Each number is 500 + 25 x the weight over its row's rms, rounded and kept within 0 to 999. Layers, rows and columns count from 0. Numbers have three digits each. The size before them is the row's rms in percent of the matrix's.

# layer 6 MLP up, 192x64, rms 0.288, rows 84-155, columns 0-63
108:517514479467464524507498487496518493518535513491535503479501516503530468503512459517515525470494467453489474491580502460469503528500505500524496477540510500528518552461527497507482474465508470
083:461467486525542472470512492554516493438544526534545520489520515467494513509511516474513506508489519519489514550521489527484519542522500515506525529471505531510487494481486498466473483491540496
106:483479475460497493499515511511508511539489494509486479496487480527518489524521496484493487444527502477472481513525494521536486428532551509482490497510495439535547516520494505470521461509458513
091:460526529489512474522462543507503486524519512501494509499477535456492478498442492483504461525502433512534505481489504497480438540536505470487483517482540498518490497476513521471513496481515482
088:520476490502447464519519470472504485540491520522462500489477529470529490486478524508474510531520483528505517487500478552543443499553484481519516498476499515478475512506546548496502491516530500
100:484460498483567468513496517489487473517500492489505479530467474473518497482469517537538536521529457522461528553514492512473489545518497502519480499460517482499524536473478507514528483502520513
098:520478491511481466439514524543455532491472499486489498502508495509509499478446458483508487495533489571485558537511506507510507487504516514548535479471503508513483498489517511528526498535492508
087:478577511508556544548486484449478526501515506490472547524531502481488501473489508502487484502489523504521517481511507500548485518484485524509499462483471495487522496483499529494527505460547485
102:507513510460499553533508489464544512508488487482453489527501490501507476474465484546548481495506503529534476476501520497538542506510478483483465480459518503512529541508455473504491527519485474
110:506500519529523521477504487514461511523475516495537502503510491468498483533490531542549486509521541502497463547505478511464427509512508528507486513448472465491470470509494487537496499486534484
110:492497477547476527540481515512482542467474459502519515522487502495497465470471495459532514454524527462524521513499523488500490484497497482535515462469486472530469513476549528508465530502488480
107:480497502475526490529498469494526444512507525513530468501503547495524492493504496505483500434485489526489538453540483518532490516507513514500483455507486488475524511540491469454478485518557484
095:510516523449493505520527456491535504513502533470484523450524536481508474499504496503498496452508473482489491481539530461505521457472548510501520480509513521500472551448485502485505489488464523
097:518488503520534470498470503455512503485461519526495536540458505475437525451536443523517505463478533492484498515493480497522507515468510491476512503534522511485508496529479488475518490466531476
095:520514490530496498563478487497531508485500490482468483516481531484498518504485502528489515482480462536513531531526470481529524507500490472528547480511591495500532532485505511473484460511485490
097:495489479502487442487483458570488527502487502508552496544477501473482441547493514517512507505466538507477516521511493510518447502486523523502515460503511511502506506484522508508497536511474533
112:455511514546512516505443502518508483514490526521513484508505552524515499477462469497509490491493444453515446527494469547495507507510468506528493448475506491487529511462490515514484473511481494
110:532491495500453472461495499530499541477505487502508518498522501492497509472516538484449542548513498501497509522456487480537499463501552467486557502515530479479459499484523500522510487466520522
096:515483491526500469501511456454466526482506474524514462452494498461506508506487524502503462531487407459481466528504509542482496517495485513479472480502462500486463500506477486505487508494490502
095:531476467528503513496524459500505484507481516501481513512473520470470536470485491511455519519483510445468477495498497474491449500496501496460495510505467517475519572524476537509457454502502491
089:484522507479478571532471519509481473508500497524468470511499504465516489477477517491465476533502512480482463533499481537535440526515489487531535483542469525463476522511490509509501486469485484
105:471523503519546540460487510454482560510507551462495450494527508499472481467505521457511506482501545499511498516469474504478499518514462505470499479483509473499516537478491479472481509472523495
109:464503495488489504485504437476513527497519514465523458436478525504476488485465559506494516498523520475490505479501510526466513516513508499485497449526560480504482511445502489474495522515504514
106:536500511518500487524520516520453499507488470524550534530472490501486470475516487511501487456508525499503497472532451538476524518553523470500472523515489526473457513467501462541521527485504511
104:476533511476508524484527500479549514490555509501464495466481503484526517533553467532531500492483514514498545486483446532460530519493480498560492487513499524504510498515493483500525539480512481
088:530468501487503523546492472531503502491503511472484458523492462544520490492489497469483499562470500495538519468483518509538516546507536491535500466473508489489496482525532525480474466520504546
095:483529492547482499464522538503465549452504497489500509509496455539527529487494555504511513496519523479506498495490530494513499528481496477420476493471535470529512535492508501525478513516499508
100:529485461447481493501510475521525506504508491527544511477501509489501492475491464505477475509494466461494522528487518574492501512495504535455516477497510488528498472534504507545478557510490545
115:512506481475470466553494488504481482525474513526491460504568479494498524499531485536514488524519454514483557463529505502481484460488490493509525534514500476484529467512493481495490528544529499
097:481516468523509518459490529511479500521484511510491496495483550436477480507498505493502548522478503470529546479527488507461445499493456517543513504508534532487523482476516514472488483544512519
095:519526474502534535479454532508524476479507501511502524522463495515508491507512477483565521478499505493567497516486474456516546489513528521499531552493523475543517501484525484528481512484485487
105:502545530503516568498540486449458477466473482500479475504500518475498473539479489472531495480513504493474468490444489497497519479488535529466484468509475482476481482502488497489477497460501533
092:517507492499465500506470474481551496518514482494519499475486468533558467498456483513522468552516499509516512473503486499470535543486480431476498515485478530491465486496483524510487494545476498
105:507488548466524553485543456456464514480520476490505490521529515499491512475545514493456519486497497547473516498481495504489501516554483502488466515497524479509523477523525479488521537539509530
109:490477527485497503465494479548521505488531529505509480537543485487501472470528518559493547482520470503491495495477447486502468477502510510476552512484486510482492525497517501426499489477473505
100:525520504557501489481490501475476541463493514523477485514520514470485527473446486521506507430526445504523532513509459519483521494494494485489493522501478444506501524497523487526527463515487511
096:490522496491515442486489501516496536520510511544504505515452508535495517501542498466513484447548534534464498522520550515523475455511511518549489488480479474531483476510504508497510499495485468
116:463489531487469543488514544486495498528522491503515494548455460489444493507497457467546519476535491475499488505538478522503527515502512490486496508520516492541511467505457508452534509495499503
094:474485448448503488460500547509490495493504502484531489459532470520515516484521461517511512479530484505557456479522519447516501503470461466501478516496501507477515482498499491497498498504438490
102:490482466481533486520503483456493487483512502501473490528518478522480471447496549499485511509509502494547509505495486507473473515520450439483506506503518487467475503452486478481467460504440520
107:500525522466497492515522475502522539474480455492508484489494475494501489537524476497538456523523553498491498524497521494452505538494481534499503485481471530539528502499507434499554518521471490
105:484496504517500482487500525477480527495509510504465500498509489495539449451485496484477515480517496510520484485484486471478462495500449479514516510467484503553534531550542510496459474433465489
097:517475508492477531499475483513505505512542530530516522507527522457507525550511473470526538511501482495493529474491498488475514468518500518546489484564512484443498486453501502495510527470545484
080:516493479516515484527520472495483521491507494499467527509462487492507480474536513512468512429570486456508469546492464495510478510529522457530524460507540519510491498464481513508502507483490505
103:493463540532492501503532469544475515482493478495457490472498532464516470491464501502523545492473497527482423495523450516490496482479464520504507484490492501533517511501528512521506452504527496
100:525502504455474472507523467481509502520482505532483545485499496525462478473509518495480479421469478507503494505492499516522460499525475489477526558471478528548484480494463495483507473498478525
099:478521469490508485514534497503490478465504501471482485512517544515513474473522485508480533500530496524495459491504524526529511549528435481496490465516482475472559500471534490469475493450495518
103:487508478486512506462494463506481525516505460487437493479514517486452489514474500496506458476476501528448502488489504507528526517521488488467493504530532501487444525505538459530529466504520458
100:527481541473474493502532505536491504555561485512507500488517433522501499465494471510512529510510499481499498489520494540438491478514450535487495504476496505523515492478511443504475516498503510
105:468489498510511521506500467476446514516502511491521471485543521513502483513438507496532457484554475491506493476496493492476518491502498485517507494486508467535521523540513498498470443528526569
108:494519500485494484482510536513496525462473528515459508563523509490500548525503503489441484513515539479503461527488524481502500479491499481510539562495509483518509493528485498456465536513542504
099:468483498520468498466458496521500526519516492539559528520510469531474544507521564494500460512513517469517528479458494491492469505502507510529510520493490501494526454508475482530528466507471480
098:458483478526512466477495478540509487495490487492546479533476492475514522506500516503490509497519550525520505453545490505492476528490524468499495484506485476547491472482504491473507567462444505
099:520509517470480490498537506466481524469519533486509489534534501510512539531442497549443521540499521518489522502479509518513474490485496509476532468472496535481501513538460482518506532472519474
098:511483489500497441483525485513530508516467490497503538483514509490484497474503496518479450557499484458460474499452509484522529488514543544490535521451510499492473491497532501469488553491498487
100:479499524481492504461526548555496523465454466478526478520522516541480501524564485477506473518504510501502477516484554516505527474453499533468491519535518497515495476502476508521518506501508496
094:478431485485492442526475514502508468508467491489503474464472484489486511512521511489508523493533506529498500522479489451471527509546535516464521502521529484510494472457486539513511541466494481
100:505510551515484500490471473499496498524463488516492496506487466491523490476506528507481527489480484548475501516453516491530458459489517508495448475490464506478485540485518504489473516480447430
098:521508516504480503492517514525460509502505508456501519459521481486484499556450536484496455545494539514563486530487458514505480515480497457492520511527523502463519500536494503481503455492503517
107:503535471455466480530500514486470520510515519503518517516505490482502511484495509450475495461551521502449452502482514557526518459468553492481484483477517468489471504516493504470474510510493520
100:517477498491502483470555500495546526463510532514529520484536488526463496471497490470482533499509476489461511498526494539516498545491531479481525503485539488480511529480499450488472443494535487
099:503480543517480500484500490490531504498487505512529508509486483489520497482510474504524469487489472538457432508537508498473521450481523474509474509532504463547494493506492480477513454553523551
095:549467539485495465475501503463493495456490524523488505490505479467471525505493524514527538512518491485495497516542497522509519471528502522527476501522481548501526418489516505478467493525536508
098:501540485493475488488496527544471516514505502473498504517491551473500489467567449444492518473502531510512465493525501490535515483484468493467536516484537523489461507495497494485482489527466477
106:501504548529539517479525457472496492455492487481502481510460467485494495468491486507499500478489500489516457519484475495483464500492494504493410550475492486488502480554512504505459529510499489
090:490522544526514532517473464485514482519496552502527477482461505497460498503487548508493514463466498529535480494468532484502482486513499442464464486496520489511526518538509510557518524487502498
102:464474495483479512491492524493509522501510529476512467512529555540468542489538453503480478520492487505502491486529470477500496510514521487479520537465527511494454540526514487435512504480531469
096:468469494492514460506531501497520471503506501502551551495489490506494506484501543503488512535497489492520525475533545464513541494494510531524473533534477541523516545520543493500488547472465487
096:480495455484481470482472519467500466493468466525489544488479482472492529509486540530536467491486511475519516511524536525504515476469546502482506514540464482519463521539519530531526483505513476
089:523479497518518481453481548496509502536461483550478510454513518532466476500533486473498488502464502497476469507543529493528497551481492490486457465459502520517520459487520482502466513501498494
098:483536507474460494478488506523486501476468494504490498496464580484514498504504462498522459490511534477523487503501493444467524521499466515473510471541499518512489530498473512489471532500437511
101:491522504522476502495511509486483533496533556508481476515524530520519468527489530478533496507466481514492497466514431495517466525587493492484491481493482518492533490507490517502522530505453501
# layer 6 MLP down (transposed), 192x64, rms 0.154, rows 84-154, columns 0-63
102:485496440516549500464524487458510474510526514514514475524490468516453529475478470529464505491482476475490518527533454509539474527507476528488512518480492492500484521502539509472544512519512522
076:498474539512509545512459489503538490507489465467513528482467481526567524500514503494518473488525506518506560471530534492535492488468534484504503490548510490467529494505491510484539521512528521
086:510499477500484442541510512508500501518496553504508521513525527507473429494491527486506518497492486493468463483517498513447540472480469478542496498518543514539460466486498479486489526499517521
094:501484499505470502477465529455525473554529508504545511519493497493529490502536453466525483491508539515522503490546441491468515496457476475490510473502478471487528479523483480468505525523509494
096:498448505541513532543472489500509498477497540492486524528552546503508439500542476474520501500497532481515503478496480506514465548531518468513540513514520495486506519519501490517477538496529518
110:535504498500507470480489516463470485463446484469502514477540481507494518507508496461534492506475508497496533476545538499482496527448510500510541504527504478508485480517454473516498535516524565
088:484501474470489499529450483477480494540507529465481481508496487505514509532523493459535482492504561470512502488499537486538506525452499472433507497479491514495520503527479484497504531523465454
092:508453506566482502498490518507492489515501519474495484534470508514462485477522497520505523469543472521533462480480508559527560479493519477515484507472499499495449525472483508515522519492498462
099:515487468483513515526457511516521526485494505473562559541516496564520538494485499474520518511514528498483458491527463479516480484521478482501508533490504496533493501496459485453478489496527513
106:469486457489447528524521476503486519474515515504524496525497515460492502492480490444457501509491502490529468522490534494515532491495487476442515490467515516487501484521528530495423467516495490
111:502504544492506521488509499477492489471505504494504546500486494495447474533534438469526512462502509468468470504497456502494498476491470479537567510477473491503516501509478509457480487494480452
103:521464469464529564488473504531485504461554492468502538500483549519524523477487499502485492487537505527463507528492510513471485504506499524489469453485519516494492505540474506516551505476510519
088:535501516539513474481504526448492543492500490503469450536465523512477516515462517513509512501497489512489484543530500510523502579477478541511528464473497501511473452523491522508496494499501510
100:473520524464484485503504519496479530518511473527470469503522483476500468501462530508432508541543522522468454508495479498498529519459510518521511498475499470514498486524490498520444489452510528
081:470486529518528549482487493492466480521529457476551515447499480518523484474505503482508471523528534480521498506483520473517500483453556515539489527531506482489489496504496462469542498514506521
106:508524462486524475462526491480500481522523507445493477548521499525525526496449515490498484539508516476489555511490526500485491536537500493512501547536482522493495509488527455493536468496536520
117:507480541521496514518466520487516428517540509532512526497499484511526493503538457506491502467527435476497503513477492477496503522496499536505521512534440509528494495505514486523482491540545479
095:481521526476456504503559519520567507529503498517506489461489493491527500496500550482484460520479499545480493504446513477512470504531508519472514467524484512467457488473496476509514501477478477
094:514485460472528481541506480483517493510502463519528537574509498514523537527497546488512514492489553509477501497527575490507482494519515511528499494497511492520505494506476524496459520502517545
103:517475503497542456538501489513494486455501462517480494479503481508494562496523462483513503473537484501525523469540458505489469548521448499500495458484456516514513475499519493501488469532497503
101:542509513459510511478463525511524484496523531467509508504466497542490542516520453536545503477568486483475469461539496475496543504474498495508509499522502517529495517528467503478500502515510524
109:536483496467509512462491499521506491509507550500510486494491466496494494493485520463531469472536531502463455489476506497525484467498464550480518479442500533559485531479503496497488465497489461
104:470493489508526496474536466510490539490460456557490517521520488470477496503477511484491509481473451495548552515495474515515467515510484495452495474497469511468503492509498531530550481508531501
109:512515521516477518547513477504515499505521484541512506514474481463533463474503534487515515466444508511527489511514465564534500500477474523519514477505508553519526487470511498524542490459511523
103:509481480456504501526473518503505529484515448491499462468512515506533542510477526510500475496493479474444452506453480489507510507498526502474515429487502535487505487498546467481485519466517500
090:534526539521476493522489511480462496459521524500451502491537517429495472487491508480516527480489486522468462556498478511458486565510519510485517488490485493512494519495470494507507493540516508
095:460460492462509515502518496471508541545498472522514514476498514498483511477492487514493489523519485524458484531444483505495443548513511494503503479503532474500445455505551492484468493479505484
103:486533495444547530516502540456491493488526515477450527483529526502499537482478482493529460487542494498497477526485503484541469540522478519485503463464498476524515477480511476509464494515517508
109:506528494481512498485442473478501469468479461506495496486478520567529479518536452517525501502496480457519474503503510529499539473467441486503480474509490528502506509486483485483457522484473521
100:452479523533498532505487516510462457489475504473478517468535494508483495504509535441529468524544502455512504488540525502458510538475492496472459498522521509543489518508506494479496466519505519
101:512508542498548522484462488491517468515499492483525512524497480488485516513477503494479474502466478522472499527498503468529485497532498531533548508502427531525478528478511471449538481460480494
097:520514476494477518469493491472493482475552516466498495511473545490489483539498512472499475509512469502458481533500480499475426493516461514469579508482521479508500505495484487498486540476515499
090:508528514461484472505527515500539557501463524519493523480494512477503505482501521495457503496495489486473500501427478525505508486580515529501489524497458493532475511478504515525489449485487499
103:541485466479505482519510542497521522488497489477517486519473533509515488513522470549463518480491474481489568529497425525465475470516506487493505489526488485499519480494530467487540492479515478
111:515513527484483515470470502519480508458488472466506504512486470491466457529467517482501535487524517552503516526478464510523503524532485501537544556515475527453511490471480502463499476480496485
093:481569473492492485517503519498535492556464461510553478495484503474520511519511525526499511490486508469532478448516476523533471505499488452506498522507495522489504520503444460497464502501491502
104:494490494508489511487570437550529471535533504508500518504527478547501535500536527499496547527502510457488494494479503535511528496495497512507478530501507509534463523492506551513506507493527476
114:495511503516520476496502505534507473494555525494475478512430478500511488481524480542519512508468490521492506521562484502509499454489496510473510520521510507559515529481505481435526471493528486
094:478490500512469524501498497498502456431491543524503509543495530538495529509470524487502431504523511484477524511512491518477473521550490541504491482496530466505504487478538469512503465484532490
106:540504475529501453514523488460482488474498471493504488521527488533517552485525482506534500480530510476496470482498524527519526535531498446484518508479481526488526542473484498528475489514537447
108:519523491483534504493518490469516484472483501532510446530529475484489527489486526530523456507503509445529496453491564485487488513469510470471489516517511519496485547518509527487524516481456475
104:525495538516480509465497529523491518507539500471463502500511493471465512514477464479469478525483493504513477546484478519506545542517505502473462540448497501506469485491502474484462467465452512
098:544531547538488528507527518477490482479515474480492516517527532475467496485479490484444508499460541531525510518509508529530526517495487554495527477506462498483505519528491507481549487460502518
086:490508506508515518525466468484513490495488491532543535509516458506492497502492483517513514529503487513480508473523511504564486540559526473514548469556482492498529523495479533476549526529510506
100:502504463493437515481510477485528512539502508498518516498478459521477496497535500482483482502506481492515531500514504506463540515548516504501501503480506530473473486490544437496525511526418499
082:486462523462512516498476493519499444544499494485550497509465463502533519494526499490522513529526539513526519461536516461523473491459545484491496493548487500510551497492507526475483516500489507
110:519501490501477503524449490503533528524473513522513593537492503496495499537483479491457557482503485485540488487479522512524503496524464464511489459507492472498545499492506504492514529510511523
116:504481500511535510493556489512496507550455435493527459507498526502530548451509504497468460511497502517490471529516498486486513492463528478512492517494538524478445476503495486518516525496475496
100:492467516505529465493501493497477491513534501499507565490494547526449502520475510528517532521492489490494499513521451476480495474557534503501453551542486509480499499529538532501505526513501495
108:483439527551537517477476516478504458509513485519504480499527524522500480470468483498408488484484523493532538490503477497499504500513502499476540484490471498465477513486503499511506521456516484
109:540504448551499503507477528512526490467488469518530534520504494494528483474510525460476513478504483511490543522508509513484468513565490509510523547543516478452492502495476500542519515497517483
105:510511501530547468502499525581502518513517467460509465527454519537494495508525518523548483506492500547497456464496478510516499494467497457472488475491504506509473537497478503481503503487478514
096:511523493522462492488500500522541520464448474461515521513527484531508525531574487477527532534493542511516494476469526506463479519456480522497497522507523459486507492501483498458515512495492492
094:516507463538522552526513497516496537503489497462494493501519510510531514520515473488516481497508533459499508479471522510507524517511483473528514472535469512506470482514479475599522507479535515
091:465498479473494467494522501502514509509508531457516519540475520515468525508480468521514532501507486500527478492530475499527520453489493459532533497502493487546493468548438466510522524540479510
101:467526510537506506482525476525545460500492479552488539454475442523552520501519547499506499512513518490498489519523489458474505504507500490535528478540515501502477525483467511501475519483503529
096:503540511522508497513510472486517513477544535522514493577518498498516465520535501489503480484478508491519499490473488516544472449500444456503510489494481526543519509471517529460494494534486487
110:505526523503441485496500511529483494531485507478516516473507470501537490540468518474495474556536519508492511499470452513422519477538498486491488490527521474492482487522499523524490532480466498
091:493478496530454512501499501520499478495495499511519516498502469485571484507494514517518458522505510527502522461474479481471539464463467528463481531499482488497447481480498513523536543453475478
112:503441477475467522523486543513521534459525483490517561493493479491523506474487528504499445474476501499482485483472512516445472492513540509462504499485483464520491510490511546485497488466484503
096:534496550529504527488512506512520463507532488479504505523544494537525482518504450504486557489479486537514549509500496463539505473510446476492474547508474502494528527469481500492493517516509519
099:492506520466466495501482485510493514501519504533482483525534528497473488504452530514497531481433459478482513557463488509541501533472502536448504516520473518517495463515522479514501506480469479
096:516546479461497523486470474517488477479512506495523534499509515473496496485508500503536506480518500476484527457500474476495524509506536451526543466479522524503528517499527424545486459506518473
103:488501508530525500512515507485492486521501501525499533547497477464475507482518519512510466503539529481497491514504557478477512544553549507553502515492518539498489536484451502502493485461550499
112:463498484535526475521510502493502480478509457493520508521474496488482525473501485479467522492504503473479512501552470575458454534496454493483475500553512505488510466481494498529494520510490539
091:504440469485510481525540488502480429481490496503498524560493521480512495498531512499511500512466519487507532508523496559463480462491499479488538505484492493515470489492484487440501504521532477
107:489523495524549543479516509540505511543481473497459461495506505479501475460528516497456495497513498554472528503518528489491506544547514545500514537495528481508475485492531505470515516471480522
088:503551486490524530505477496480554516521497480530430499519540500481538488524501474473512476495469512446499519513512505479518495534501494518492558470516525514477532521544500527498510493511511528
104:523475519479471542532486510476533521504479455460513534483482486502529456534504502506523524488492502560501513479480496481512492533500489513513496463522507532525496454510504521526575519481516515
106:494504534510491474536457460517481490507531485471493498489521510458485506505490510518539502479549485510537505496451435541476512445474460507515529501531533503506469491479514498497502505519538505
097:500515504520444559496490463467503517445475526513518502501480497525475484503523481525489493487531474495501483524470484474545514481508486498440540525484504509484493510560470531476478491516511477
# layer 6 MLP gate, 192x64, rms 0.294, rows 85-155, columns 0-63
082:475482498514502557493446514508490504522477478507514532542490442483484517481479495520537500496555522476492537530517507468463499442473532512482510544494490515485523495494499471512520525507474488
093:533496510508488538471521477469524481480492519522534545506466501501498514541507495526561501494440532446531529508525481483491498480497532491511525500504525483483540510507502525535499474529526536
093:479492492483533524458538501474553493475473457521513463510507503477480539502497530524482459533550546501480505488512503522484496525483551507529490505488470487498478469483531525486512505527470536
107:521458532519496496493482532533465530491502508516450496459513561514499487493523520498535529468489515517481480520510517505495524476500494470465509523575516489472481518469525494512513482470489546
097:484450528476530518517504502473533502427502561525516479466528465466501464531485469469495474524518540520471529500494509514503530519479543517487478508516480524487481496498494512531505493490512506
099:478568481466509513520462457499500514514493467510512518552515509442506507532515509531510510502453504511500507514482479495476477526483518482472504538487518500523504504499557481473477564488505496
100:507512515540537513482476503505511534506533520508525463521489468491514531483479482468545497435516516531448507519489504498546511501507502522453528489443478513494501530477490511475510512490491453
101:486488515514529529482523501537462478496573482486516492506524488504515536492552547536487493515488494453508503516524514494528517515492541490538536520541509490523481492485513500541472493532511540
103:494534573491506473508525431476519511513483537546472489495512525496485516476521505504479521490476495446473508502518546484536482502496487459504490479493511491481500479501546498493461473537510503
111:467519555509482501494468483516507493500522474519450492527497481467558496521511530483437493492471475491542498507497558487491464514487518500463490494505531511520476470495519520459478502506483535
101:515464536499468541493479504547534504477545486528490494509460557488490516488487507529491456512518482488519473507473495525503499535447498492488454488479508494489469453515467522521512504506459486
085:487513428501510491476497521493506494537523449484490558498450484492521480501526531483534490493509469517513514500509501506499499465501501497433470498526527535474525504526519486538499505485527454
093:457529475525537482514544505516503519516486475434531497533471501509529527505549527503489532513538530503544495540501503502449499513482501497513470527502520491512520459498526518509461499519483490
092:501517552484513491511506483484494514496501485524554484507509475519464492484553457524510495505461535495495496529521485472493493488453497514453433480517514453482478525525493492495494526549515481
105:498503502499514520463552501510521498454506551540532526451490530515517555521515505490499456536507498505545491507487456471474519476498492506450501495515514465484476490480536489507503536481510492
115:529507498487499534465534511527494538518517511519488512528530514487539580476547438527532529492484523528505481517526468528502518483534486506520512499514472487483514502497514484474481506487538522
103:484500496470500524510516496473573499511536478539481479482483503503483474476482525529474530494446498512480518454502511500501464499495499536471466485452503530525494533521533467455534504505515489
090:488472501496479509540507465501569518502491496498478555538486474496483492460477496490504522484538528499497546524462502455462501504509532511538493521519510504493549503467474533512495516466529497
088:506474475508482494516523492558491500462518506524525482443505480489477538430493502476482498520526505488557520475487471497505492533511504476524540485461512471495509483547529522470488504512519508
100:504480545543486531490524500508457519466543508488480529493460536517523526488509478511482488504523494522517510492516463508498439560471487484510462511479479513511519542522542494503472469508511484
114:474511500511525488468537498556504510524484522515543498509495479498507561482494518466473508499474570517473501470493512496476459517521484497494520479470508461508472515516528552476470472505489473
103:489475474467445479507495447509501507498533519453500482510526491485492515499520532511439473551501521479498510494491493508485480498495527472500535467517508463507473446447508533461489509506505510
106:534525528513495504501477523528450527521523514520493483508537497490498539529488482486483448465501490506531499487462449491496518480490420532499498498505539529503501485456512488484528493492467527
086:509471501469526511491483499466435536518512488502542480494523536515541539484521517499523454486529459469482521502498451482491507497456512469491523499533509514484515492549515483493512499499451516
082:541514487444505490503514489515515441487468511525509473449507500505528521497524496536498514513492509527503503511464514520508493550466523459535490523531491519452511470481510477452521523498512540
096:527512527509478520485540490444495543484513495507527480503470499470500436524510507508484521516522485499504507471514489485508501491469443461528487465481543515464507486466477539475522461531494508
111:498556503488494525472492502521479468468514475520498475491529475510486548519484498532509451471446458513494496531535528502504550505471488531439514517511508500502510469505518513531478501471524508
113:504519533479477491528501424503488517479545497532512464509493503511519499492507534485531499521503536503491476499523480487476506509527540536468488552485525454471532520476477500494475479517529452
098:448473507483552487511484506471507473490490493532494506437453510477472545459480508493505489499521503468512514499516472486461503461472479532501505515511522504524516492496538479458501496505497565
088:515507492507480459487534489530519565523550490479532524457507484511503483501498517510472507516517514498472524455527531525457496514512497475463505461533502544485495467517529495516489489560498503
092:480514531530532525484455456515506496473533494504532473476490478504539504469490490496500514475501506516519450505526502541499471465454507478463499509451520486527513457474503499496501525456538472
089:493502470488561519474521504510491484513497487475488461487479499538512487487472500485503465508493520516468508504554548477506460470495549462496491502472512493493534511515533462507539464530507552
099:508508481469495471489501466480478524471542512542525514496504487541504478502528484518477497453465483499526514495462440479491464471489495475482459486464506485542483509470491480531500539505531461
114:475496492491528490482505511517541510475498502521520429452531488507473517485520514537479466451496460501436493535496471476531499488508517466512503461509483500522507491526511541485481469475496487
097:482473484476475520478557501532488486515506495502489518512479534442502468499498470513507526535527466498470486478511484437486527539525488472476505534493463509500459474478520472490501506461533483
109:487509491531497508509565502484466520515517497491501500469506524496469532523506467484549491542500498499474481517490477532528519536483549488467577514488520493508447486467484478508500515510490529
112:504483525510501525506521449485517530517467470491477505485558517486489481502477542550543518527518532523439477523495498490493475492505509515496480479514521508494476495449558474508499493530531492
102:501499450470498469548463523500500522494489504474454466498516539491500490498471533512532510520509490502497526506494515482498502521483520476487468444449458506538478495492557520491530469464484490
110:454478566542468522532479482481535505523508529515505495505496523523506490462507523510488452465517512481507534472506493482488470493464493501490492444486511490523474486501494534445499511488463467
106:461516458439493448486522499499479511493494518482533480492567512502462535466501492508474470533465478506452512535528496521503506492482528480524503495500523542492515512534508523496501521504519468
109:485518524524541497529518485506463475488476518515484504486478506528466543475506570533468474453496506478447516526501489507475478511506483480498470530492508554513489513484530483459480536504499504
102:460518540470510535495490528527537497497479509524488489512460552480503492509545574485488488511477540488523504524511482493501483496508509496489480488498520489501436501471509548486525524456526504
087:486474553495500552499495482520529490501482449524506504489554488511509540477502518499547529447493503500498529467517513516523495504518535490521426496491504507520519468530489505474471501501530478
083:471439493486480515513517452485490518489507503511485550473514496526465469472510524525528541463531523514534474491506494482468464528483463507481481507484465549465511519477522482506534507519497509
084:505506499466474509469480516493467481506468480477516510508516459482551514463526465476538512504519523473496480480477495489544516506471541488522496513548514455512513445465520547502497521506498465
106:497542486543479513456493492482479499488518465533503429519500473523481526519479508497531457507503476468489493574480530480546491513480489515504500516524512527512496500490497481539523496456492490
092:514497476461484519485524455535497479489507493520503511464480542533522505508539561461498486493516530474488520558475494510495475490483493528506538485466517488497496527443490498461490514496521459
106:467488549474527493470461447501493486528547457548513511523490479502513516491450509479497498504493525484525490529513483460494512458523481543503471519515477531509508493497530473494537486533500525
107:511497510472529452494505506501498505511508538513480478507487522513475494455510533532473490503482505477537508483543473501511520477474491483467532515457496475530471496517487491497549493467512409
108:506490482478546483495503473499499512480543529548484512490550503466510481492505562439504521522499513518475509504479483471496511496530534512520512495462478500520497508528527501489493472436515451
102:466481539526486490498492490507480436546490496526520520473551484525524543486556519519545503491491479508544525507500537518474518486507497504513516459512530505465514488512525515523521494506459485
095:464490562487537487471516510519523496544511487528533513487495492495519482480505528488497451540534485525493502506503532465501539487515486442478532512494453540460470511496523491518506475522507515
098:486500435495511499481468501539474484484508502511451483504544510517503511489520524478559453470527514498468556487492519487495496537539503468526505503489479496490464500472527531527514502525477476
090:515464525565514528500473516523475530484526529439512539540509488525536496476485470478518491494472505480506520521505521501459515467544503518517502477524475529477522511455510520515489482524479504
096:521478503477568472522493513520489490528529480516485472480466473507488476495450529499510506477488483519527493505521482521484497479434470500499538504482479541504456455477535468465517480508506509
108:517507499499455470517476487507537494464496492510510519499489490487515496482538506525477465511505480501511522510487532481483535483472468451468475512492562478455503531501569546484462485487488516
113:477514495447480477476498468516513506537522508516511462505476497475517495521492546476493534487498499518466507519486534502513468469488527524500478453487509498517482521527581440493481493525474503
094:476516520502510482501477523500498479491535508523472503476481553522529497475537477501501505505524481436475494528500496481523564536485516474479496484516517489524442458458486500512503528512454517
104:533526505518460546520506503497509488510526523515506471499545481466503500461523552452471515476476520528495465489479457523523498491545504463482500498490512487504511525434487500484464497474480493
108:521521513464492467481484511512514475502524526526492473500519497456478539473501492465488457481504502483518513504484516467488489466497476509540524551487479540547484470495520532480558532547483504
095:491497475505495496454458487520500501493509449505504516523487497487529525562479493543480512457504549510516540524500471487502490504475487522475519520511481498490484537487568464497529480526478461
092:490485562507474480517477507512469439489517496559460527461469529496500529515481504501524506467518470490504520514510521456464497489536526480459473516492503482490502475488513546500531511479495520
102:482568537488478533513503489476467529475518524468505495462475469487466521519516484480525453512467487475485517486514494499512520482454456485458500478514519495522521504513506503507545474545523512
108:497494495456569499455501480497495523509532526525504516512508470502477506516513496562482495520479496520472515484486494530531528474519534487498451503465464472507468487495552537508493502460526488
087:524445536521486549508508495488446503478461539522485489500503517557490522500526483535488513514509462532492543500472503485512476471483497506454506509487481469477522500500517475548531510510469484
125:487511470506518482448557475529518476507511522480515471473516486458444507464521501496513487534504505461515532497520519477477522524476518500453573533503502497504516506517526526489509484509500470
097:503499498457510463523525535497542490538505521554496459512514460472532459499472468490509514498444463481528478494504479496461489500478511549472518499520501513496510535497505502463471491502535517
100:518517490467504483511505510476530452488493527512496451512557503497510514448514515544502505475521524476511494518510486532455477526483470453530499498486521549466510446522488499493524529495505471
090:492483491460532537476523508478515489553529520502494476472495524488498473524492516543506543509510568515519508513513504435504467548486535458509505518473488490473488510525523471496506521508495522
111:510479517503566532486489470529488492512518461521512522529473459521501499477468446502495490443495480491462523509459476485513472450506478487510509512495503480514497512443507493529482514499479460
114:524526503484508490499473499500495532522505557515490547519533528463574501504510516514512474506541492545472480528466473447516535505542506488476469508507511538508516506512483509486513498512531509